Each number is 500 + 40 x the weight over its row's rms, rounded and kept within 0 to 999. Layers, rows and columns count from 0. Numbers have three digits each. The size before them is the row's rms in percent of the matrix's.

# up: layer 14 MLP up, 384x96, rms 0.476, rows 69-137, columns 0-95
# down: layer 14 MLP down (transposed), 384x96, rms 0.478, rows 69-137, columns 0-95
up69 098:513492460481435468485482541549476501554537467374507487468447489560517446549477465588525521568512474473465442462504495507457506499534503520515518496485520525489495509478531537525510535470474477631491512485506535414504439496440563507483505535431441452472459477394561518503490477513541473504
down69 102:478554524486583502466569511490532461537477571492516559547503503509529563483519500441476518507579441553479465501550509458549581465557479542501443484448500476511455495518561465551503475556521485427456497526560459552478476449457564500495464520524510464537428474524485509577501540524424562522
up70 104:518481484446479501465486536519499513492419529461529506476419472433473469474493534484475491459545441561565461508545472533575520473500502483616473527459513561574544538501441521503514491532484471472525568480483506451492560538471494536568582502458535540510506424529544424466437494550492514465
down70 083:463563505505576455484502501502512553486472496508517464548394486476504535514489471556525580459463491499499432532467469602452462575519489476502537542499481487543540469538478532442536561589469491461439502540463503419486482458511468467492491567504437521500576501507464481445545444501503441504
up71 099:498534515532471437528474467457493459473574466445511474488496493504555536508498555550490468535395565511522550532511480456520527498492525517550464504536519516490465483457556469539571528531521493487421455502541471559545462364472541533507571571496490563462471527501551464496512520435558473474
down71 098:469489503518509463451409514501576461487469567527505467485473536515559560500527586516486480519466455434452538514493544513459506534506468465525421478424507559454573500503414541498476487518469569524481496532479505492520473568519481453544408518540445535476490473460517446514489436447470458440
up72 106:480510562493485520510422518465537448554513533498502516457482489494485547471467506421416483493604550453568511518416468475502510500439455400521538508492460515521477490500422475573440491466548494523472560550538535461456509546470511516482502500516470499500553499490600545530435492479499463453
down72 102:474514484530482437459492540516540539543513519522459515453469560476519468491457506505506502483560459538429556507511577472463538462514479431474483522484538527518471355441538535536439499500487494576481514525520389443518452478530503559499494485549604492539461480542528528514440522513477509484
up73 098:476482500475382493489448498492535568486573502484479489493465533453454503478506513537547575566525455524532505453552479489481529479538495535429531479471559481461468554489487446520483485445566520508486550515570484431516464543556536513536490520447490402477426460489485572522449549494423500495
down73 099:493498411548510544496479476534467396520497462481583500492509458490482464521522483468521473555516524507503529500435497506573464463482506452573470494477421511496465501517470553476485561567456460463411460579486487490461481542424442543545456486530478563488474541532555550449491521522549564493
up74 099:551538493583554431469532529466589495442522479467526469470495470485429596503503536499482545571552502442466467494502478493551475444450422499485465520493497452452541473547533448501541614504515530502485485545487515521416468554471560522474502495503473448475524491596483501536485500505526496510
down74 082:575531402467513453550585435469510548541457510554472541449480458527542455503454501491537511475448558445510521538519520516526552536508538508511468489542499519494492523486459563504522456469485522458572497455479468457577535503548465491488539452488552438496457471501521570440452558577435485473
up75 086:561499525459485462462416437452538585540473492544515526549457467488552539517497521517516551499519526576500512538500473569498489540560534462408420520461465527472497421475536471509514556510504511438450518536516545522501479404574511518464479447539530463535434484476493558510444547499507506506
down75 083:568475489455499526575480496450521583507505532483527411427502513518533573511456547475473470476444567499435504520392444466525433506482469427526496437487495476518502498526479489566500543500506504538452524489463524511535476548557438511519465454567479467464507545556487521582547492528514504454
up76 094:544479475529524503493537509490541481555544513574505579551486530515449436564518434458457453456478522504487498524474552520535491425490473502504517517469531510484510515621449481552634528476478466454516472499522559530489481562512493515572453469461447483477438516480535512554428493503453479533
down76 086:494579533481452518545412492476473529482450453438498449512422506532499526508530526527508498587417496456488496437550507479485523492536472537524486451514466497528403517506476549499490493517549436531474502497472518447504511489535451463499600570542488462429542515494501509417435535446455542462
up77 096:418573522550501506497530491468488550596485553492485469499466487501406547507491580480488490527512489569450430441438484505546544442519477505533431529524493444533546529521510527488512442481506522537492460489507541458520445556441472496503499536469437506494523548501449535574474602476468494450
down77 081:499532527500493524529486563572552447459557454550522469515514507498448517459565486495453558475582469499509556529530551512532497495542535403483577496494492616528513479477546469541496528467525502466558498565495502470469446490531504535512503478516569487502535442466533554498465540413560430489
up78 081:478483547489469514507564571445516461558516575486486489513497586378456492507572504511438486527494459556514475465524526538506533462426508474587504491531467520513465506533494510465510521522546502514454493538518533530429489538408444501438548496472468471520518457439530507499570462474545512580
down78 088:495523496497460495497459554489554492516414518511480527584451497458484566589478481546487500536450474515643477520505483532469508495530486423516524442493512511483521519512486484525587478508472524490578529483472420497455571511522444414463556529490526537491532546490542497445523520467493552557
up79 096:545449528549438488450498487509467482467536473529570536545514491506461493490504571430505538458509506437504529494480550529506493484504569564418447556462437550495522487496423442579536503555487455519464546565452544422538512558470459487501458501460444542495499529485559571486507506552469489534
down79 094:542500450551489502533515466550502466511456538484517434551505488540504428561537480487504516484456490483453505536493437442587501529451496542518485491582472496467419512574499471559485474481590537478523512426510529481453502488479496541452487512516596460526536519471518534598469500441552499422
up80 087:510505488469471498528452509519492487548471480472521572529578494572507421571435493567466413486523542512518506427451496502508526498486551502544533479510523478528423470539528561516487493457521460532515424522522450467482458491518472503571452499486509401504462573500542571544405482472540473498
down80 085:525563458537537450504463506527512474494483445544571522407492558470497501517550513486524459472460514367544549459457510530465496487457496399570521500573440461526455567550527494486492453495557476436535511501479528526567444545544518483504492550496458534537473505505476530482507573502494515501
up81 097:564526499536509520408528433458528536450501583542469554487449458430514495490464509503451410527482493484488446486511586465531585476560447488422400492481520463535518552475576516488511497481522518513473532540477532484460515483516505533496511557562466478434478539497489521447526525508464448469
down81 092:527525453462468467536526546484508581479508493474548522493529465522441479498459503409518510528423446432540594495494494439501479481511537451563506436470484476458476534510483475535521518492496425550536576429488568570552493449457557526475585540495487499557540463558480505460488495517458482511
up82 102:452543481430543434494442436437524526477488429528497569485431625444526506503497453461502516498581500475489517513504488536497527478482496549490551498445457582509525503516517497472529446471523416542444427489539438509458456512491490541476563529497496483492540497511518519442485512422520451537
down82 100:575509489442475584631515493509510498477536474559557532503476525528502449490515501525529509451500555488440493460498508524554492527460474485536524492467450553499519519586495497465538440443501548464536424524464519585471509461572537519519507515509469524426502517560526496408495514436493483440
up83 095:557461500593499572452501544529414403533561515542484498522431542521440510498497513500508537505484489491521494462497455482513588588402452503579538420472543459425515540481572502484448517568456500460500483495485497499470478457497544518519482476533478478457450515505519519514511499496458535501
down83 097:553447434489506509509441458498535518569510451428536491535543514505515437514555503588553511478480519489499578476467452487542515575500481472431471531486517515469518560518436472450469439459506549496460413461428527484517513530481472450508502477510528499423482573502570530471504557428514493541
up84 102:488490555573453557468514470517535499493523502459521507473507421477437484451513533450480546507483554473430478488448460470617475455492530471550410471535569593510494505522428509561490467495487510454500513561510524498550502493499522510525444497526497450488535547486418435490467507453530426534
down84 090:551418447475462483477506479415463515571558513543451492526487457562538472530564449543496419522475518525452391500541514494460535481546496593458559531467499453514504520538527514455434488518457559520477449407487457502561532522502489509515485498440491432454520477497501512533500481529502497466
up85 102:499463544484501564430515482514454511534418536451481498532464494482408533561517550544510521556509522490505491562504537481490538484494454526505458503528518532489488460503512471476472496456462563478496470472448469445492439556502574488423476522463496500546524491446556537512646448483440450431
down85 118:492487497520480490536546513495511440540544492415431509459413567504481518544449582470503470546524500500536508538532584454490441520480570442543550543429521485516503443471444508523529540478492499460411443516484472460506481506545463417522511559549511540533469471489520469452493565522455454486
up86 097:507415438509441456481478477562544396514526453547501531512504472525565489437435559493513468535454477526447464505543415551581480516487515525521498496473502489468457467523506502490453530556499526562452425467507506557442486550507456495453476486440432545551517554527497461492461483505532533555
down86 117:488578456467461535464555487573424495528499483436539494490526468428535467459483494476479469516456474513558502517555501497519515531524495454548487544448470495590569562450508544498452541574528519483500474463569581455447520418571482543493485459484483482513480479537506487551547557452513449525
up87 117:533406486467518512447483498503449458589446524405507474469528471573515447454520480551543503536502456531463461407443475480470475463512489503550490476497533595510495524499457512497504566530528448529531516447488516495466483537445545505411475476516487448516491416459515549527562521529474449526
down87 112:462532552433486505441512506512515469471446532527462586453537497507521545533520519500476538473496407496540483580482470515523420512589547452463542573545433481487459546507508527394491539500468570473511523512510441472541548501534567487556525495492560505477507514494567478473496453556464496481
up88 093:452454585504565508506511549558473483470506459484524544530427455517407564428478434445562466566546570469404501503504481462512486505509552539531473481548506471479525537486505497488467514483441451546472498501472555482489560537480523530541449470424537477477466491506555514508446544510470438526
down88 105:521525462524599508464452525549510592503524508414502482494522503435499563538465500541521489456416528397513465485500488518471526474584540464497495447496539529497484528455481493493448482581478578473511489491507529478496493462507570510460473518620547518461480578460505526512516483483491560481
up89 105:503485558441503510492476502552446507487500474492509515537457541450461519472528591476554507549526494468426420485523524558460508514456431529536472486411519460511557457526441495468469565445519410536483458531424533595583489493512535444459459484494510527510507530480482477469547471542491505450
down89 099:541456565517506472526552501471540523497521556474401558572579521415530486461467565533522493497422495437484507423576509511505474478517513533544512528489470624432504532490444493509536508485487521455469522516506444476470482547487491438533490463514522539464519446521495504467546549473441460493
up90 102:516549456448511585482512533544509539480416504474465518537445476480580527437481507506474494551499475468450527496470543596572584500493526460512508550453509546504504450479526505507448438562537465491499512425446467461533433545508538489563475509560513477503540488504560517567509488441442516457
down90 096:481506494437477510443487482546478569496388580488536508532482458591516485522479559520492505511423459565515527503503533463468528513493466489447506506503506522478528446494433489576517431498441458415469497437472513509498491454528466494508503521574541512602473465487505455605483483487527490528
up91 093:464483450478493469542531406553458541442539554521518546497544601529481501541412561553485504539463527480480448508568511513516516510435570514430515496458519434576453510454581549541527496398439513509478515500521460483536474473486503456455509505502473528460529522523525505503559492508473484490
down91 101:466483468552470522533465456470516526559472502547486510554510477489548498486468539560540464391507501509568463513436544547523523554519449458479482454495429541535503535438523512499438572497493504531453467480490511458546519439516491497424487509458571566505482554573604536531517485555490472459
up92 099:504466450498501472547414495520485517480526429487499508485548455523551436447531472493551502558485449496484493474454510467545453503468528540486441442450516483423503505505519555469525494451469459464449486482468524596586560521565526549527520542557549536417482568530439485483482542529565474486
down92 109:412545539534523449481470511500540496515488577478435478453492517472509518480466493485421468498551541494532494420454530511481457502479497492546569497516449485521536506500408539485482469443555454506491489487491491485495493472606513483548481609503529519541498538568599429511541560521470487449
up93 096:430533607498553466489459498503526494554573479525469485517524496512493483463527600512579481461432541482550508436500494533552549400546515495494504428521479512457488536586545444505558474539433516526533489561500486497480448537431551512475536498491534483487479456460505445497468542510482532514
down93 097:532533528539540471478540507454537515472489512486489534443504423501551478545461391464489539421439510476429503443513491384488503498524461529508544582511500446467483499460484538559507520434488498537446497449429459513548491425498510503522492543545556545484524469509461485528482556472480421504
up94 113:511519462425598524466499522540522448488498503524566584464508547589479511503453500445464523488562535520523434503499465533546489525567567471512547452483473494467491507486436560485555457446426480478512442532517529495524532496520516498508472439504459466440487529454509458554436435558501463561
down94 105:486525491473492510470497448499500498558422517575584477475421516529486525534442594459547544495503549555541525492564503476504501501438544431495541514449508468508483543589386540450503483483502489511466421430504469555473486488458461538549499488524503462455482445505487526490481515567496536531
up95 095:568481443554522441513482525457450522512517535584466616455478498502488518542539514518491460519494476460443457402445491454589539551470495543537448462488500499457471461522520539463484442570496456458523538545540518418547466478437511491541507474483532484532474475505487482482476472513562533558
down95 087:499532473488560537513508522487489534503486498415506529505442525530531493479544514456491499466511492445476428487512474493487543462522526418479549518498586514515567419501593502495520468551522533459494437463509463499510518524514477554529545553513465468606513418495456557541484558560475483388
up96 098:508490529564512468494547555435475470558495507534532505499528496477598528488499494416543425516455456472546504526496543505576489493488502512527456524534467479555465484500442512394510479453492490424560482567559566465482556552531510489483495468433484478520487426563536515484496489485575490428
down96 095:484513542526485481504501506497579403511571547505511571524513518510543489511477454524464473580540516518427507539514502525456468567568361457484547468543539446523495501456458570485558419521534477518519509459460479534492482485497494515510509531570452528477499460499508405504521552544480482512
up97 100:503526533501504491389496547528534492490501484467548451502551464452466519410519538513514535494498586528530434502518497527590466485592521497510558477525504546441465578491467491455465509489517488421490491551486543454449463557496559529465511502475526466538414529595513463498467454520457510494
down97 089:526541434433487441544556483452569408541543488557515431519477476477551522437464456442509517521464518543473501493500546456506507487420459470543469503469478468555479568503568559480486481517502545529588515468464467485545502466523473483573398497477434513513536507476521557478472536489480488481
up98 102:446502511444533520555496505525567522402495471513525505524482476458525513533413503491452501459555499524481478478462491529517575449506472500451459511500476487548497590535482582404464527494409534477442498509467545480536498539457449547451536494477534543593476476492543559522446556517531529527
down98 103:440562485467501429460500524507550444431538502526519515479432523461436544489465430446464555535469458525504565525448522512450506456501486481489568479500485501433518491568547524467432518497556485408524452520512431478466566496525544505505494464482546507463476491549459507494439594489461532451
up99 104:479459520520503475524536517463502463522524455433506573452542548479505524523467511521523477539501444494473454420515590536534498438516552538511447496480480496519447395458480494488529497552487480530586437473566496474478577546485472489511467528503560457480468483575575516498507558464594530464
down99 098:499486550519517452476518580482506519427522428505514478537538462512576417437442436453583463525455520451510548533546453512457497545421463485523525484521529522499524500508531539462545487501471486437501507502524612525508544468532513507515540513527483539507571487532441431504534511452582485460
up100 095:431461571482520531499510458584491523469478478502428516531488528518471421513432545484512468473481405500583534572534517483551507491452502529561495506461524540497465539498493477554477523520450466546496543517580500456522448499526592455536491537524521486582507440471462559474473508428511538532
down100 087:480468526559491407525438494531398562516493460549496479578457480438519580512473537509557493437498536478511541514511511531501483430463482609499471437466508475555511532507460451507486541468506476480439420464552550504435529512511509476496532566488468475443502463478530484530526568513512472509
up101 093:460494457534507492444506490488493417528461552505488500495473499466474441513481527505503457492489501471463539509560479487473552478556497570457513538515520427443495492487419454522487491424478492548534540485579535490445531609508538517495580486466521560495438489489406452495458616505533473477
down101 098:497509411546491539586490524505485424483491473516495451491483517415507512474518455545529522518508509463468483498496465550434562464492518533564498462478423416549590520474543522442478467493477502492564570482503548537488462493502542424452453514469508465566490536494469561427500568541508487452
up102 113:562478518498424528461434474475516503470570483491549499492561494425507529515490481554470515461512391513532480502450511530540447450450433549487476458511520550505495533467458423480548493591371471560538474530501522552510506496494455520497484508567489475531525484504545520444456563507472502520
down102 105:544481500509494495467507430512499496458459489536506575468496362515549540475520557542522445492510494571496506516498458522469513435505539533503587442501438505444521568538511541503468510405479471526533502457460488436460454496528582518516494540508558504464516522507555500511525508595478500427
up103 089:501485479531444571437477508491480537510539471507445477579516430494505436554455567469448485416538432491499496405480436496517523489528507480502559445505437520549568535473475555481550476422496445468467502491489477487475488465536464516506536529594522454493450520529527491495467577503537519453
down103 106:570466510508523496476498502431473546524492458530446518486449491495505487546487478526515489455523481525407460487507522454513571551544513494483496469474514531671550507500580466488491512543516557465464508510536455613506484485430491493531463503457525450578513450563510481521544483458517528498
up104 097:496521535464548486481537410483394438459513563567448454517533505579490553496480531525442466519493477435507512478511546490505493485423426518501482506432555481514519473460531486508492470507504523495436528505483476597495477575460412539567532468534509530511524504576478442515479494529548480533
down104 100:505484459441493491484520541411569464547489574547456486439519528466496469501482502508524505459556473417523509513442476440520492508558520421548494498468555539397538497561410515550462459532459457554461458480503515441545515489538566460504433479533455487473478533515537505517462520548494485467
up105 106:504539526508467418542470488498460470492505533415469478475453431449542464488469511512491475562511480489471460499488483500521528539553525488523574501461558454536489484538520501535531508418486571460415469592529578390516544528512573489476492575499483512567480509516507488468483530490567443520
down105 106:441458467465576497477505508497535506494528535555447531502492531451501515495468538466545491467465455463454464453540568511473506537572562440496484504457521494456493515498455505461489553469562515536552502463486465462447481503484489522464598480479554573576489562477524472395535483556534589553
up106 096:439480487488511503457542538475496491425463584488553520484508567444462463497510534500466494493523488456520508475538493427551558487450534485480568470464514499509488473523563525466539460505496423491440561512499509570528477457512437568482541536525456462470530486401469515441519521439426567427
down106 099:509573435524501506443494455505577465493566456439510523478422461489483561455504479516411529517522554497494577480489486516564505514471515491522542487517498575462484522584522517514511477548460509470495498414492528389414474497487535452509514540403489500457498532526509513518468532473437511467
up107 117:486512508474500453502477530465511525435450488493531576412489536475420575516468562442501386485467516478422545494533455535464506504480490486408456454495496472510452502498547457460497506546538480506513526560557567499483563505504535499558519441513455500451524447512595519485482515517534502441
down107 100:525559537531508445444498514464463548464500465472467513520537453470465484452500534524545515549557455474470552479526437518395513444463473542477519547528441493509495503534525598497507489507428515483565550437584520463521537484540499454507513470462554463551581498539438471470556449464459487478
up108 099:589603508486557474466533436516471517530520500551444556487512479501467475526471497454482483536486488514542501582504421490516546561510507464464558469528459520511494527414516500536492423470507440484535493569518429410504511479582495471465563533539490471462501520492516474493583475510458550536
down108 089:460470499445461468484450519549495534469487476456563514526478445413501541521514516487487519424537552502497444539515512559465520400452514554580406448563460513593551547489549479489479509507521515504556519423490498496506495453492528499516519486557486509551498444516494552505525444418518473459
up109 102:475447516509507452545469497458509478440493553444428499513492474480559459510498504388512582465513493476453487538565507525503516507525595527473513522454510592466506579504505487489491561554451468520465521505527445528544519547524511517512478550464518609492468482462527593476434506498509491438
down109 091:485555460531448468512493500550503495476526533534486529364517551496522425501511576559548522508473511418521534476456491456472425510563454431486467502502484527500469537489447489468514482484486504490587490537540483419496446523488547446461529494519511528440493483513456577410483480435468517487
up110 111:472515478515472557472549495538523466487532445445571504461528499483544497505471492519530502484500606512513569500498512486492519528442529486497497578379525511453455589555523425500494429458425519537522494547465472484468562524529443467422580483495499484481522490438496425500501486520556500494
down110 097:545538476545500526462455503503521519532508515399517470558515496453476496538487538516521482540472475435536450457496484444552528487510515493522461518557512449558483429467466499453485461522521456459516517482497564566477475552481479482461520383511590414434457497551437548514520502497498472404
up111 081:479487515447547542480533506542512486488495588534445539584438505550558508520523535510430488469435572481499516466529510488514453567493548521470424471516484545532434491539574518515505492480494494511544440476521492486510495512437567509432480532533411423498477473490444503460463535455590506452
down111 097:519465539549453463528482500506495483550535556482502473536478366562514516467549477520487484564487518545534521456489477514524510495531546519483503493437466476487540518533550491544494523496530480460439473500529443400439500462570465437453491486519548514566499459490473474456584544624511521521
up112 104:538488562596539483477532492434465487458521452486531512604458476520476510537506532486436466385453531523549576522456481538503453568471455492487554478528542490432554488484479498574443512492515441540548461463482548475498469490474486489551539482503517514488421521531540571462517476508531488480
down112 092:554484526480517542468554523532548483517458533476487504531508504521544474495419491529478463570503475465410507497456511476439491521476556589476516465475510450496425537493494484445458498509448631480541556533520464535526504548432539494513444514435548479471542489487509457559484470539569516421
up113 090:501479507459524528492486465462398552533443509529450523513483522517497449480539568504529548514461518459474543516531477484498539435496451440497576511474544469517472547502410551536543523464507436562494564507468516520470516484537464499484547644451453486490521552476598485478515464490484502545
down113 087:485454569494516448529512477475485455445440454461512530452509481543502562503456489513534506533415537450453568492481464512540567510488471559480496518513479516431494464554525581521489510468481511613562555527489525545530475509454564490521524543487536480463505522545433482517496445425524486599
up114 113:530519531468532501463457551461473445512491505499472484511520577586490515479530565466538501466490480541498395471495480515523473516564472523535466417481500430461397566439543537448537554512492403516455542514528477560508509487514528538518535446504455514478495518499522489527392464482495539465
down114 104:419494514518455543470470411461551523533478508572410480546500503507546499578507513516455481519486467503455476497450437497473429518479445586473430484507443522428555526410504524552552450564509532534540418506488538488504500474552538489546494514532488517479535538557520533494483452513530500519
up115 102:492447449510556503444537632504487497410445480493474550527476553425483534522459451561504479553419519502421461473492521519557516491544494552495523498511434540520495486455510481510523551450475503565530582494460512483533494505488455403525540471512519486433429538494501515493485496470522518465
down115 098:553458466486509414449527520498475531580522491549542476531517490550532480536514543556472540562521481477493490462456528561495516477459463436495405496438513540514550530527458503490502450566558566467468485487456430427574486483490505543458476460502473524548588519532503510499457429554458538489
up116 085:491468539498482498533495496517464541500518509564472564458532480506545528536502498516488493521544451482527454498542519572488459528416449468490557459517564546481562569462421509495555417488503438471473500511453457563451515517620495495528519522453496433438427537464477492459456471575506508521
down116 098:405503489503504496502473563492550558437443555473505529420487489484507501512489495463487470526512476456531546495463511506564466463550452445445498518510533525502554554484462454538529442533588469539519487485496535487464514552562516506540574479467577568534388491492532455522571510561544483500
up117 083:458535454519461541459450550473483495489550498465525507502531495523556456534489411513484520601435542517463515511495551567533540492530504536485460493409440578436515528488463540510512413510528506467519514516467390496486491552524549539481518513512624468484473502530513463523511522481450473470
down117 094:525514524524511552502399474506567468506465491475482539517500489585533526523522517551503486422547529500491463485593507453525493558457465545458499501487439483461548472540572446434491524416512448437453512545494481508525510492451536562501480486533485416520557500419511490479493506558560540559
up118 080:530476515454440522489487469492523533479473563514493441466506487451544483512516531479528472484528571509474529433507578496527476579492442569514451487481499560497436543543580526466574533414481482495541466550510562484556461540500427516475510497485527530592500485551551503505467433474473443570
down118 081:488522519482493528471519481548443487495476528449527534493512512469513454502492469523506539495455569571560504524480488511524500528493462537538473534454493486482438477513520514509423569524499516565532479509507437468432520538556548574508430418626547433482540512482429458503424507479453503591
up119 096:481503459503452543503447502496472444478529494494608464488497470444505475514533501507510495616468477535482474517523520510487526498459475506542432573444567519533447469465422460457470484518523522513432592481497516508438466462525530572462543557528607533505569503534486452548484499476529472485
down119 094:482443521502550436540488498487510551520519419525453443559559523562533471486498558542481421434514564618493443497481483475533502490531544539472481527465483497482497516523489457522521502453455549495584470511500593490495452456484482490503508473504485404521509513418588485536522481502551478481
up120 115:528479520443510470506513471474518499503508532473418575456489561462566524469492546432539534562486536549466536477586496456526486551544603453497550451561545569487478541485446446511482455507484497477540528507434527460495441510537490531543465460494500567487467471505570472503460482428457450510
down120 097:502630485544505472492534487468508504498518470452539489500513453503459394517537541494535501419472499501461519501522517499511503519518492371540504523502524487504612524473521440503572488491496443553499539456548465524492513559477488479450502444463514596483509497523497540495474520530597452463
up121 093:506448459486482474515463469489519511519449582512484499514485453532512495565459480552453536564442545488502550494568506471495521421402526474486512536419401545509547507515513437544500476549545503525460497515496524489574492510484518508516584565556521492487510584455541492521468551432433488483
down121 104:474516440530494500556459486471559497522421492519506496554477559522449458398465519492542568441498503478416469475517505520488517493573545489452543538535481414538483463490494517432500549583467491490464515488544570518489487447499506495435391459486445492547518474508481515520492493499540549575
up122 099:488470486537524477499435493492517519524480524537567473440552477546481451484445504551496461525464511518555530486407506489491513492487549538482546517562515548428439500500482495466530494516504543507447382481558460480523431531490519501495533524402471491514484592522409475426566528475555461504
down122 096:518475518457528529491520475465470523433429475505549458494461541451549513532494525572512510499411525477534543536484520507534464536531535437441549497541540518494598398495463496527548480500550486485501513432489503497499473492474546485508565454509479533557515512552548507538465563613542433449
up123 098:482550476499509562518482472484416627472487484500476487456489428476541515533441478493494549470551460488550461534510508568530474392498484518531454532549483439463490406464531488468501527524527467495510526474479480556487414435515498522458454470542503436479436537517511530529508543425524489521
down123 087:525449511490497517501484551502490457463525455477490488564512486561496545415535537511498443526537524491419481475507474514498552543455510505451474499459527552567562544465476489543483516557487481468579513538580561542503473546499499484582534563459496512475555497393501422564511509445443554512
up124 111:518484466461457479535523499471433491456498531486414470490497485490485499545515565543528495441511463533467492493489572540572504499465445513491499431540434565492417554520544491469472477458517570522474509520554473572476511463502420482511494594542475460494469435495586483459488442443477441455
down124 118:499603460492510490546493552539507448442540511487586548530517500488538441491525546456502632510440475545490508497550554526547468472505531565504511465518447529482460564564501537540496479523571543535560533541494412482491493471503479433475456476475549471499505463503479539508438499485502433507
up125 109:570509568509497495447471509493545485567548553444544523567515499474561502466570539523478441524526445525476518476562549564443451502484433521472503531424442527520456478520493447492498497490536510522550426473533460566454572477469481410486511472497484549523432566497539515519509500505469569497
down125 108:485422579505527489527474488411474557506504547551504511530535560497509476536542528460493513516494519449504504433532532563484426479525480485487440496443584582486517559481459525542547496488532447514496506537447467428422512503476549534524379488539511521467496493568472533537466519504520531546
up126 093:533450515463420513484458459504456564478555490576437512504470499482487559584468598453493483520556500480545513523485473525560545475472489482476462449435550519581546489474483490483567482557473487520477531478494513514453448463483511545512503531536500528608454504531484490412504549523569467498
down126 094:439494480468441551488480414517554427484636492563486528530505527466497504478480476447480463495480459590482394541538472494523466551530444499470531464513479519433510501511482531496526496525523560556567472467541504465521496421462518517544499532458522483565527524512460496427509462534524537499
up127 102:456447513475483555447434491555535438475563602466546523470534438527538541516555469466491485546503461538415448437520527534471510520522452543491449490548509501446473484504501516487429494567514527523430507507521530435454534512525463514512572477520541586499460481465507538481476480443474545560
down127 107:446505505506489588474509533529494423524497498519477514432505424534537489459432497506532508536511543499466562513475530599482550517484530528567526492518399503408451504488453522444427434506541483587448465502511521497532467519538580503474486570529588498480511506521494494518492551471518505477
up128 119:504516532506501549500405522420508419451521488454504522472498537499532519482486468425481529466522499424470509440536451609442504520486402493463504477473485502489509532531511453488475449556522576490566457487425522516518542505498443505426519571472461500434474513547541536505471535540536528529
down128 113:521483485443493479398518475502523539557484530446497472564539531501519539460505514559478569584554533500509477415471538434532506460427456546502514497504470502490513413497441499460428546421478478506503476522528435461509537476470486502466502521432581541511494518555488558434511468529544540500
up129 091:484524476491510531462483533532570577535476531479472500521425491470517482493467546540511395500491402431520552518551531512478494502540467584604470538528527475508499507455407456483495494447504485555520495568503578466481475559502507471539550491469518504532490450504468433445526532518466563510
down129 096:469486506539518514543421502457492482513478475546557504487517573486427483551447550431491571511478488600522484515454491520472491488457525533520550506471517535489528424596496518504482517465528567599491469502556485461486517548550487470571496463487476491465502493521488525520387547494588462499
up130 093:517529514579483427467491523462528528417547447503557512509515524421512535504412570515461545495547504504582475483508496502514568482483432541498498526540524522551469440526536513437511464484488451516404515565547554464497459527445478464489495464463489555467532583542485532522466463507528446521
down130 088:541446466492448497510484491511475430511475501462435529529493466552443483572612446476512496569509462566448525526499506466456453429434611507512568500489449445434495532522474478557449526440473503462546473500485486557522501484502516523509506556486510478505516482469503455458478498464401537507
up131 096:511530436486507514500532472414577479518511455505480507520486501453569565496479533495504479524481513549401544464554437482489501523525493500489486456512528521489525538335483523517437510567500517562511509581478488399560529509492497497506476471483509554496450494487554530502443513457552540530
down131 086:481479539501477501500554523465492435511534556508513521502516548551495439500469529475539493544520540472591500530450522443528415517592505378490465523469515512430469450540534445579556524490502477497470515556525493535438532520513542554460515436546501522545495522517495566557478526512463467431
up132 117:499454556522561500467549493499486519471434506543524432486531464495444539550474449481465583542458476517488563425524453546516478442606461476490508493493505486458436525484431537584477445531545515399525496524568488502549533580521482498490507483443500506517487513536445446473525499465475523475
down132 123:520481499505457482535561491446449420522477466399477489520498514435477493509589474477470576494490534498468544492425519451489507553494490512559490531415511508475515500441581483512487579543510505506482498531539509508515492494524530457544444524454491456492512591520591601493491526540568512473
up133 093:519499489488470426479485458460455534542501516487460567463480444494488504405456518517527521483466504516474501475486522515548512502550461496536458420534530502490476464555453490554402475550501572544450451464517488514447575539510453548447542509500470533496526524476474402603454436464544474518
down133 090:495589494449490509430498533496524483511540447474484492491500481523510581492473559501473510446523467527508521517495423426468466510491431459517487487566411520512391534537516496488556515487449500526532423507506475553481591428526580481550495489452465511475542468567501511519472470537451542554
up134 091:460436537474529513557482502468475486466526570515533488520414486576534488526479503533517516563469482516531515560500432546494582446521496482500446468476470441535510538537526437524499483447481519498385521433473559448453505548447521521517521478513468499494515599491479524486504608489448500451
down134 097:492498486599593488492507517562532499489576478495567565475473485491540531445540475412476463495529532500507484478565489464504491490492460519492484462435481481509463480542528495442509519475565528523443511505478514521492460509517474494442486532503591576502570407524426492524475617539484488469
up135 114:454568521505556564475511446422472506503447515468498443459585400523490544520543452487402496571538414503515440524526482517493459487475466463505464534530467511455458514429483534480489529491426472493468491534566513486543551469504500533538521470492484564501497475543513502538548492426505483569
down135 122:480534526560486525466526514474484486547507487490507436492532487441524472481503461501517495495509475499455556495507464452490543537483488357523554556439545549510456551483440505486457543577462432513449520577469542610488485464481540499519521474600475485496511499495514567482556569472471512473
up136 103:487481527419490521515490482493533488455516517477419506618482517445585504476508467479475526514478471487521502484562492545417532560475501479559571541471507521541454486527556458517524535496435456392453505529427420469498458508536538510542576503534449476446480449480499522461493487528519463491
down136 098:455502454593461508523461529485546515453552492545549486479520480490535478533563529504494491520546444466495558495542508463466491571517503521452443483496551477543514444492576493461463547528506453501498453407451441454473551459512568519497564442493447505464537483577523476434457562532475430514
up137 112:578395481425507505446530458505521539477504537555556511488505508529492553456511504567496521469482507453458528523572447446557416539522563526593506445442591506515496524553431464514499473432544541512528500483468507484444463470469488455498557501475471489470447460504490510457539523461507507507
down137 094:479539547496540473547439505549530504563482554453559585449465466539456501536496482530511488468488509549458427575507524490514545588520508501441521455548479519538470422525480494445424570517480414466446471509547519479524584461444482486498445447505472426500499525499502513503518518517544479541